{
  "vocab_size": 2048,
  "norm": "rmsnorm",
  "qk_norm": false,
  "tie_word_embeddings": false,
  "lr_mult_o": 3.0,
  "beta1": 0.93,
  "max_grad_norm": 2.0,
  "train_tokens": 106000000,
  "dataset": "wikipedia_en"
}
Each number is 128 + 32 x the weight over its row's rms, rounded and kept within 0 to 255. Layers, rows and columns count from 0. The size above them is the row's rms in percent of the matrix's.

# layer 3 attention key, 256x256, rms 0.0895, rows 226-238, columns 128-255
size [ 95 100  98 100 109  95 112 100  96  94  96  94  98]
[[150 139 101 191 129 135 141 104 179  80 118 137  99  92  62 187 132 159 129 121 123 141 109  94  88 151  90 115 167  85 149 104 178  65 136  89 203  93  95 142 100 106 171  66 148 163 155 130  55  97 124 101 157  96 132 112 125 129  88 167 101 171 109 164 115  83 154  84 128 125 151 165 187 142 171 110 182 172 103 137 142 210 105 133 111 141 159  97  93 113 117  88 114  96 216 146 152 113  91 141  82  88 144 117  55 134 133 150 107 129 178 131  41 133  90 102 144 108 133 142 139 132 133  93 123 104  91 159]
 [166 155 124  77  84 123 158 200  82 124 108 129 122 101 118 151  84 145 153 175 147 142 134  79 146 186 108 100 147 112 108 121 100 224 126 126 145 144 180 113 159 135  88 142 107 119  94 137 131 110 141  97 101  56  90 104 138 117 123 161 141 134 111 185 132 200 129 118 105 127  64 127 166 140 133 105 181 144  99  87 113 131 147  94 126 105 176 123  85 172 109  70 119 141 153 104 106 164  91 119 112 105 124 159 181 159 125 125 123 150 151  78 106 119 145 182 142 115 109 160 164 194 111 135  97 168 128 143]
 [ 92 133 153  78 109 165 164 167 127 142 111 192 154 132 167 128 111 164 116 129 141 162 143 131 132 113 146 112 103 151 103 127 135 101 148 105 191 140 133 139 110 124 147 124 111 154  97  82 149 109 127 190  81 142 113 127 126  33 151 167 129 149 117 162  67 150 138 100 124 153 111  77 153 143 201 142 111 214 137 114 149 160  89 156  52 160 147  81  67  84 216 152 155  80 109 162 162 139 117 194 167 181 153  96 127 109  99 161 105 148 132 157 116  91 118  71 131 110  92 118 101 130 154 140  83 120 110 115]
 [157  79 159  67 127  90 127 180 111 170 113  69 129  86  94  72  82 141 115  70 203 137 124 129 135 168 116 103 168  26 184 158 131 121 151  82 113 114 144  80 156 136 124 109 176 137  70 139 129 160 127 118 114 132 108  83 147  90 146 116  55  84 137  99 110 132 105 232 118 122 136 125 150 204 105 130 137 179 117 116 164 121 137 148 194 152 140 133 111 129 151 133 151 136  95  98 158 126  73 118 145 146  94 122 131 128 132 175 101 159 125 162  86  87 163  49 137 116  68 117 160 138  96 154 118 146 126  89]
 [143 151 150 165 198 153 131 197 117 117 137 144 119 141 120 146 161 133 139  68 127 105  97 127 118 114  91 198 111 159  70  92 109 119 111 141 131  92  99 160 119 164 147 125 151 135  74  85 125 100 106 209  93 142  60  82 139 180 131 157 182  88 117  97 139 176  25  92 137 130 127 149 104 167  70 137 100 117 181 150  86 114  95 188  97 160 119  95 183 106 142 169 152  84 140 104 150  78 167 134 145 119 173 147  77 164  64 125 136 119 100 138 117  76 166  97 130 166 116 115 180  88 164  77  81 165 115 184]
 [194 130 148 225 145 153 117 169 114 124 175 115  87 133 178 102 123 178 201  59 141 141 105 147 134 149 111  75 148 104 136 115 153 132 120 109 102 126 160  87 160 141 115 157  93 155 168 123 149 122 100  99 161 112 157 150 165 163 111  99 137 112  59 138 105 113 148 135  57 142 117 121  79  94 107 151 155  82 134 138  82 117 144 141 155 103 111 106 125 138 140 108 103 203 117  48  47 126 130 107  76 131 164 167  62 106 133 110 143  99 148 147 213  87 170 150 101 140 111 112 133 158 165 137 156  74 178 122]
 [170 115  32 145 131 142 109  93 125 172 117 138 157 178  92  53 157 165 118 110 157  96 141 114  70 167 197 150  74 144 117  75 105 129 103  95 111 130 131 143 132 118 164 126 108 121 144 122 110  99  98 131 103 172 147 121 153 131 150 105 194 186 198 197 100 148  88  67 133 134 151 115 142  94  98  65 109 119 119 143  97 130  78 139 137 115 128 171 124 138 200 126 150 127 121 117 185 125 162 127 164 150 153 170  84 147 138 155 100 140 130 173 126 121 156  61 155 132 158 162 150 153 117 108 114 100 135  69]
 [143 117 150 138  92 153 123 166 124  69 113 110 152 175 152 156  78 174 153 103 134 104 112 112 146  96 160 102 115 161 107 169 147 101 106 137  99 136 119 146 156  68 117 136 152 117 121 175  89 104  94 167 107  95 170  45 152 160 109 104  98 124 124  68  89 156 121 187 165  94  84 140 109  92  63 135 123  86 104 137 100 112 122 117 138 141 165  91  85 125 163  91 100  87 173 175  79  96 122 112  88 117 150 103 137 133 120 157  86 159 202 169  67 147 131 159 151 150 110  69 103  91 127 153 105 154  84  94]
 [140 165 101  90 120 124 154 123 172 123 103 141 154 148 171 125  92 126 176 176 108 163 129  80 145 134 149 122 147 130 109 129 109 113 140 137 131 149  95 163  92 133 142 137 136 139 142 116 153 156 168  77 154 163  93 162 119  71 101 112  93 133 153 118 173  80  95  28 161 131 101 132 102  95 190 155 143 146  91 191 156 158  72 159 124  77 189  89  86 133 120 117 158 153 120  41  93  87 141 158 172  72 162 156 131 114 134 134  71 154 149 130  94 185 175 193 139 141 125 113 140 117 138  91 106 128 126 169]
 [111 163 127 137 136 134  97 146 163  75 146 107 119 106 121  84 179  81 132 109 160 151 110 162 116 201 132  82 104 117  91 131 169 231 108 135 212 148 115 133 100 139 166 187 126 140 180 108 208 133 134 100 123 110 148 173 172 122 106 170 140 118 114 123 167 145 160  72 181 144 120  91 181 110 109 149 145 108  87 108 159 102 121 124 152 104  42 117 111  91  96 113 130 171  89 152 117 115 117 151 114  83  93 154 115 105 149 101 147  91 135 128  98 145 116 166 112 125 110 122 128 145 124  88  38 124 122 146]
 [198 159 101 179 113 141 144  97 107 134  72 191 129 125 117 139 102 164 122 119 109 136 150 130 153 149 130 101  97 118 104 126 148 138 102  75 155 104 110 173 155 105  65 120 116 130 154 130  88 150 207  95 133 113  95  83 112 101 109 154 147 111 112 144  78 148 154 115 106  94 126 109 115  93 135 188 106  96 116  93 139 134 141  68 141  92 177  71 164 117 116 135 116 126 100 128 118 158 115 118  70 130  58 119 146 118 160  59 130 118 170 139 126 171  85 170 150 168 155 139  69 130 132 159  84 136 113 100]
 [123 153 104 130 114 127 129 111 185 104 107 169 120 151 141 164 143 115  59 156 194 159 113 155 106 111 163 150 124 110 155 184 119 136 128 174 127 144 136  86 171  75 178 139 143 170 140 152 137 109  85 128 169 141  46 135  92 130 146 125 163  96 149 140  97  99 144  89  45 194  75 105  96 119 183 137  58 113 147  80 172 165 147 140  42 152 132 137 125  91 141  97 138 122  84 137  87 122 118  89 117 149 172 105 100 152  73 109  73  99  94 118 136 128 111 180  97 100 130 138  60 142 161  68 153 149 198 148]
 [146 123 130 114 164  86 144 142 131 187  84 111 142 131 145 103  81 202 174 129  82 142 122 180 139 130 115 124  97 124 105 175 132  88 128 129 148 138 102 177 192 142 154 215 136 177 111 107 127 132 146 198 134 133 168 143 128 119  97 145 155 130 121  82 153 151 130 100 121  72 158 119 123 113 173 147 123 127 132 120 109 119 130 183 157 139 173  84 132 111 119  71 172 110 146 157 135  76 184  83 134 170  88  96 151 104 171  61 138 100 157 108 140 161 151 124  72 133  83 116 164 101 193 154 122 143  72 122]]
# layer 3 attention query, 256x256, rms 0.0884, rows 227-238, columns 128-255
size [ 99  86  97 104 100 102  99  99  97  91  95  99]
[[142  85 116 105  92 127 146 123 143 186 111 113 140 138 141  78 108  91 141 141 132 112 143  87  93 127 158 173 104  79  95 121 138  87 156 100  79 131 175 179 107  97 142  48 179  82 124 188 119 153 188 140 134  97  76 198 138 158 158 166 169 148 197 100 182 127  86 110  92 107 140 106 162  52 144 210 178  94 105 168 145 118  61 104 152 145 149 192 187 134 100  85 115 193  83 135 155 110 127 157 189 143 131 123 100 177  90 125 142  83 158 152 105 144 137 127 150 108 116 153 177 126 101  73 182 124 154 125]
 [137 110 129 133  80  84 156  68 161  84 117  85  90 137 235  76 160 100 104 143 161 137 137 163 130  84 147  41  85 151  96 126 129 142 130 136  90 115 178  58 159 127  77 124 132  71 151 137  59 160 111 130 124 133 178 115 186 162 144 147 162 150 193 152  81 182 160 154  84 128 128 117 130  49 107 126 139 149 149 180 102  80 156 166 112 126 164 173  91 163 114 132 195 130 105 121 143 117 154 198 114 120 119 128 141 144 148 158 119 121  83 136 118 124  92 102  97 125 122 169 186 156  85 136 175 129 129 170]
 [178 158 119 132  88 139 159 137 164  94 124 100 116 161 144  72 139  75  90 138 160 140  74  93 109 140 172 113 137 153 129  75 165 178 132  68 122 122 166 137 143 126 139  89 106 113 116 133 130 174 152 131 157  90  98 143 120 145 107 174 129 159 123 101 103 183 111 123 161  90  99 123 107 150 148  97 146 160 122 134 158 156 151 143 110 138 123 135 107  98 157 147 118 183 159 128 103 126  97 128 119  54 141  98 184 141 147 165  97 129 122 152 136  60 126 139 195 128 120 138 140 158 166 136 137 144 173 123]
 [ 83  80 170 151 198 141 158  73 172  60 118  61 165 110 112 141 170 181 123 149  98 132 120 160  79 156 125 121 141 108 137 147 104  84  87  79 116 119 163  85 147 192 151 157 142 136 146  98 173 145 131  91 175 181 122 143 138 134 143 135  70 101 167 178 147  92 128 145 139 141  90  82 111 135 150  85 134  70  94 112 108 115 133 147 100 102 122 137 134 194  98 126 158 165 171  97 112 151 141  85 110 133  86 148 173  45 157 124 111 146 124 195  93 172  37 133 147  75 116  99 116  81 112 102  54 103 130 167]
 [129 111 162 148 130 102 129 125 143 135  71 150 118 163 112 153 134 133 114 126  75 165 145 144 118  91 161 110 174 134 148 121  93  86 114  90 118 127 137 128  99 130 115 103 181 149 133 144 148 118 129  74  94 174 123 140 136 122  92 121 153 118 125  97  83 109 174 161 148 106 181 129 109 155 118 173 163 101  82 164 115 136 149 146 110 196 163 158 143 171  88 137  71 152 135 158 124 180  49 136 131 117 224 145 140 141 153 116 113 127  89  82 182 123  66 138  88 117 109 182 127  77 125 112 149 114  96 166]
 [116 141 121 121 144 128 122 175 126 172  94 173 105 166 104 103 120 114 164 131 154  99  88 137 165  75 137 122 109 100 113 136 174  84 135  74 155 118 119  90  77 156 149 203 153 160 153  73  61  86 105 146 163 125 110 129 162  84 160 104 109 209 170 185 117  92 137 180 152 179  95 142 124 129 151 106 127 143  33  86 125 104 138 195 118 143 153 161 109  88 151 148  91  63 147 114 151 116 156 142 211  99 103  40 133 149 124 184  92 170  97 142 100 137 148  74 171  99 111 152 154 100 109 143 110 135 165 161]
 [183 106  94 131 109 117 129  94 123 146 176 110 121 178 112 132 113 180 174 153  85  65 172 129 130 101 154 142 140  78 205  89 112 107 145  92  82 123  87 192 125 112 123  86 120 169 117 136 125 134 111 116 110 158  89 135  89 142 155 120 168 100 178 158 142 129 138  56  48  90 128 183 143  93 102 178 138 115 108 125 170  69 110  57 178  85 121 168 117 158 149 161  99 113 139 155 122 148 125 110 101 215 189 104  93  88 136 173 151 161 153 113 119 131 142 170 130 157 111 147 116  67 124 152 133 127  84 105]
 [142  77 106 149 141 143 165  90 166 167 170  95 151 167 140 163 101 104 104 143 112 101  87  88 102 129  73 132 116 158 171 126 126 112 172 121 137 141  76 135 103 105 150 161 132 125 125 122 160 125 134 134  93 153 132 120 156 140 123 139 158  83 210 146 105 107 164 138 131 108 155  98 108 101 125  50 143 111 119 117 152  96 114 186 176 120 118 178 149  82 157 136 196 139 108 104 109 119 119 172 182 134  79 112 127 149 162 165 116 109 134 170 131 108 192  61 110  90 105 120 184 129 106 113 137 175 106 137]
 [139 127 187 146 181 197 165  92 177 106 108 102 133 187 145 128 164 108  92 170 160 141 115 151 127  77 101 128 178 165 101  97 115 111 167 206 114  75 115 161  99 173 129 134 144 174 140 150 126  98  93 116  91 124 179 122 117 161 118 117 135  96 115 130 126  74  84 145  78  22 116 146  92 121 143 165 162 138  87 161  81 140 111 122 120 187 122 146 141 120 140 135 170 109 145 172 106 112 145 123 126  89 132 202 102 147 159 157 148 143 117 127 194 134 153 159 108  62  80 131 133 129 159  90 111 162 110 177]
 [219 109  93  84 138 111  84 112 122 144 102 135  95 161 139  87  74 101 131 133 154 118 175 106 103 123  85  84 124 114 116  90  79  95  68 167  52 125  77 108  97 100 124 115 114 131 169  96  89 120 127 109  95 156 133 124  98 113  53 104 149 115 153 113  94 123  94 125 120 155  98 148 156 114 100  88 143 113 102  67 129 129 118 125 131 135 142 124  97 177 169 155  85 207 101 137 128 118 180  96 165 130 109  87 169 127 156 223 114 187 155 169 152 122 101  95  98  81 147 106  79  89  80 134 171 149 127 101]
 [140 134 104 162 130 117 121  90  73 149 102 119 166 119 142 159 128 166 148 140 100 160 164 138 140 157  74 163 137 111  80 167  82  74 116 123 158 114 142  81 119 101  83 101 135 118 152 133 150 116 155  73  50  93 167 150 133 138 101 121 190 181 119 115 149 173 100 135 105 176 128 137 158 166 102 195 155 147 122 133 108 144 175 132 138 103 148  49 118  82 124 131  80  77  78  71 129 209 137 167 102  75  99 144 106  49 120 163 148 124 101 100 181  94 129 137 102  90 145  77 122 137  97 119 106 102 165 119]
 [ 87  75  83 108 143 149 110 170 150 100 100 142  83 133 148 149 202 149 177 113 126  42 131  91  93 106  84 119 134  53 163 153 125 108 129 158  95 178  63 132 150 139 118 106 129 113 200 148 195 116 105 136 136 109 204 128 118 111  89  99 124  91 161 169 129 132 132 118 125 113 150  99  95 153 137 124 120 123 106 148  50 170 149  97 136 134 118 104  94 173 213 129 144 130 158 109  79 116 202 109 152 137 128 120 116 134 180 124 193 139 136 117 148 109 123  90 142 108 145  64  99  51 116 143  92 144 116 152]]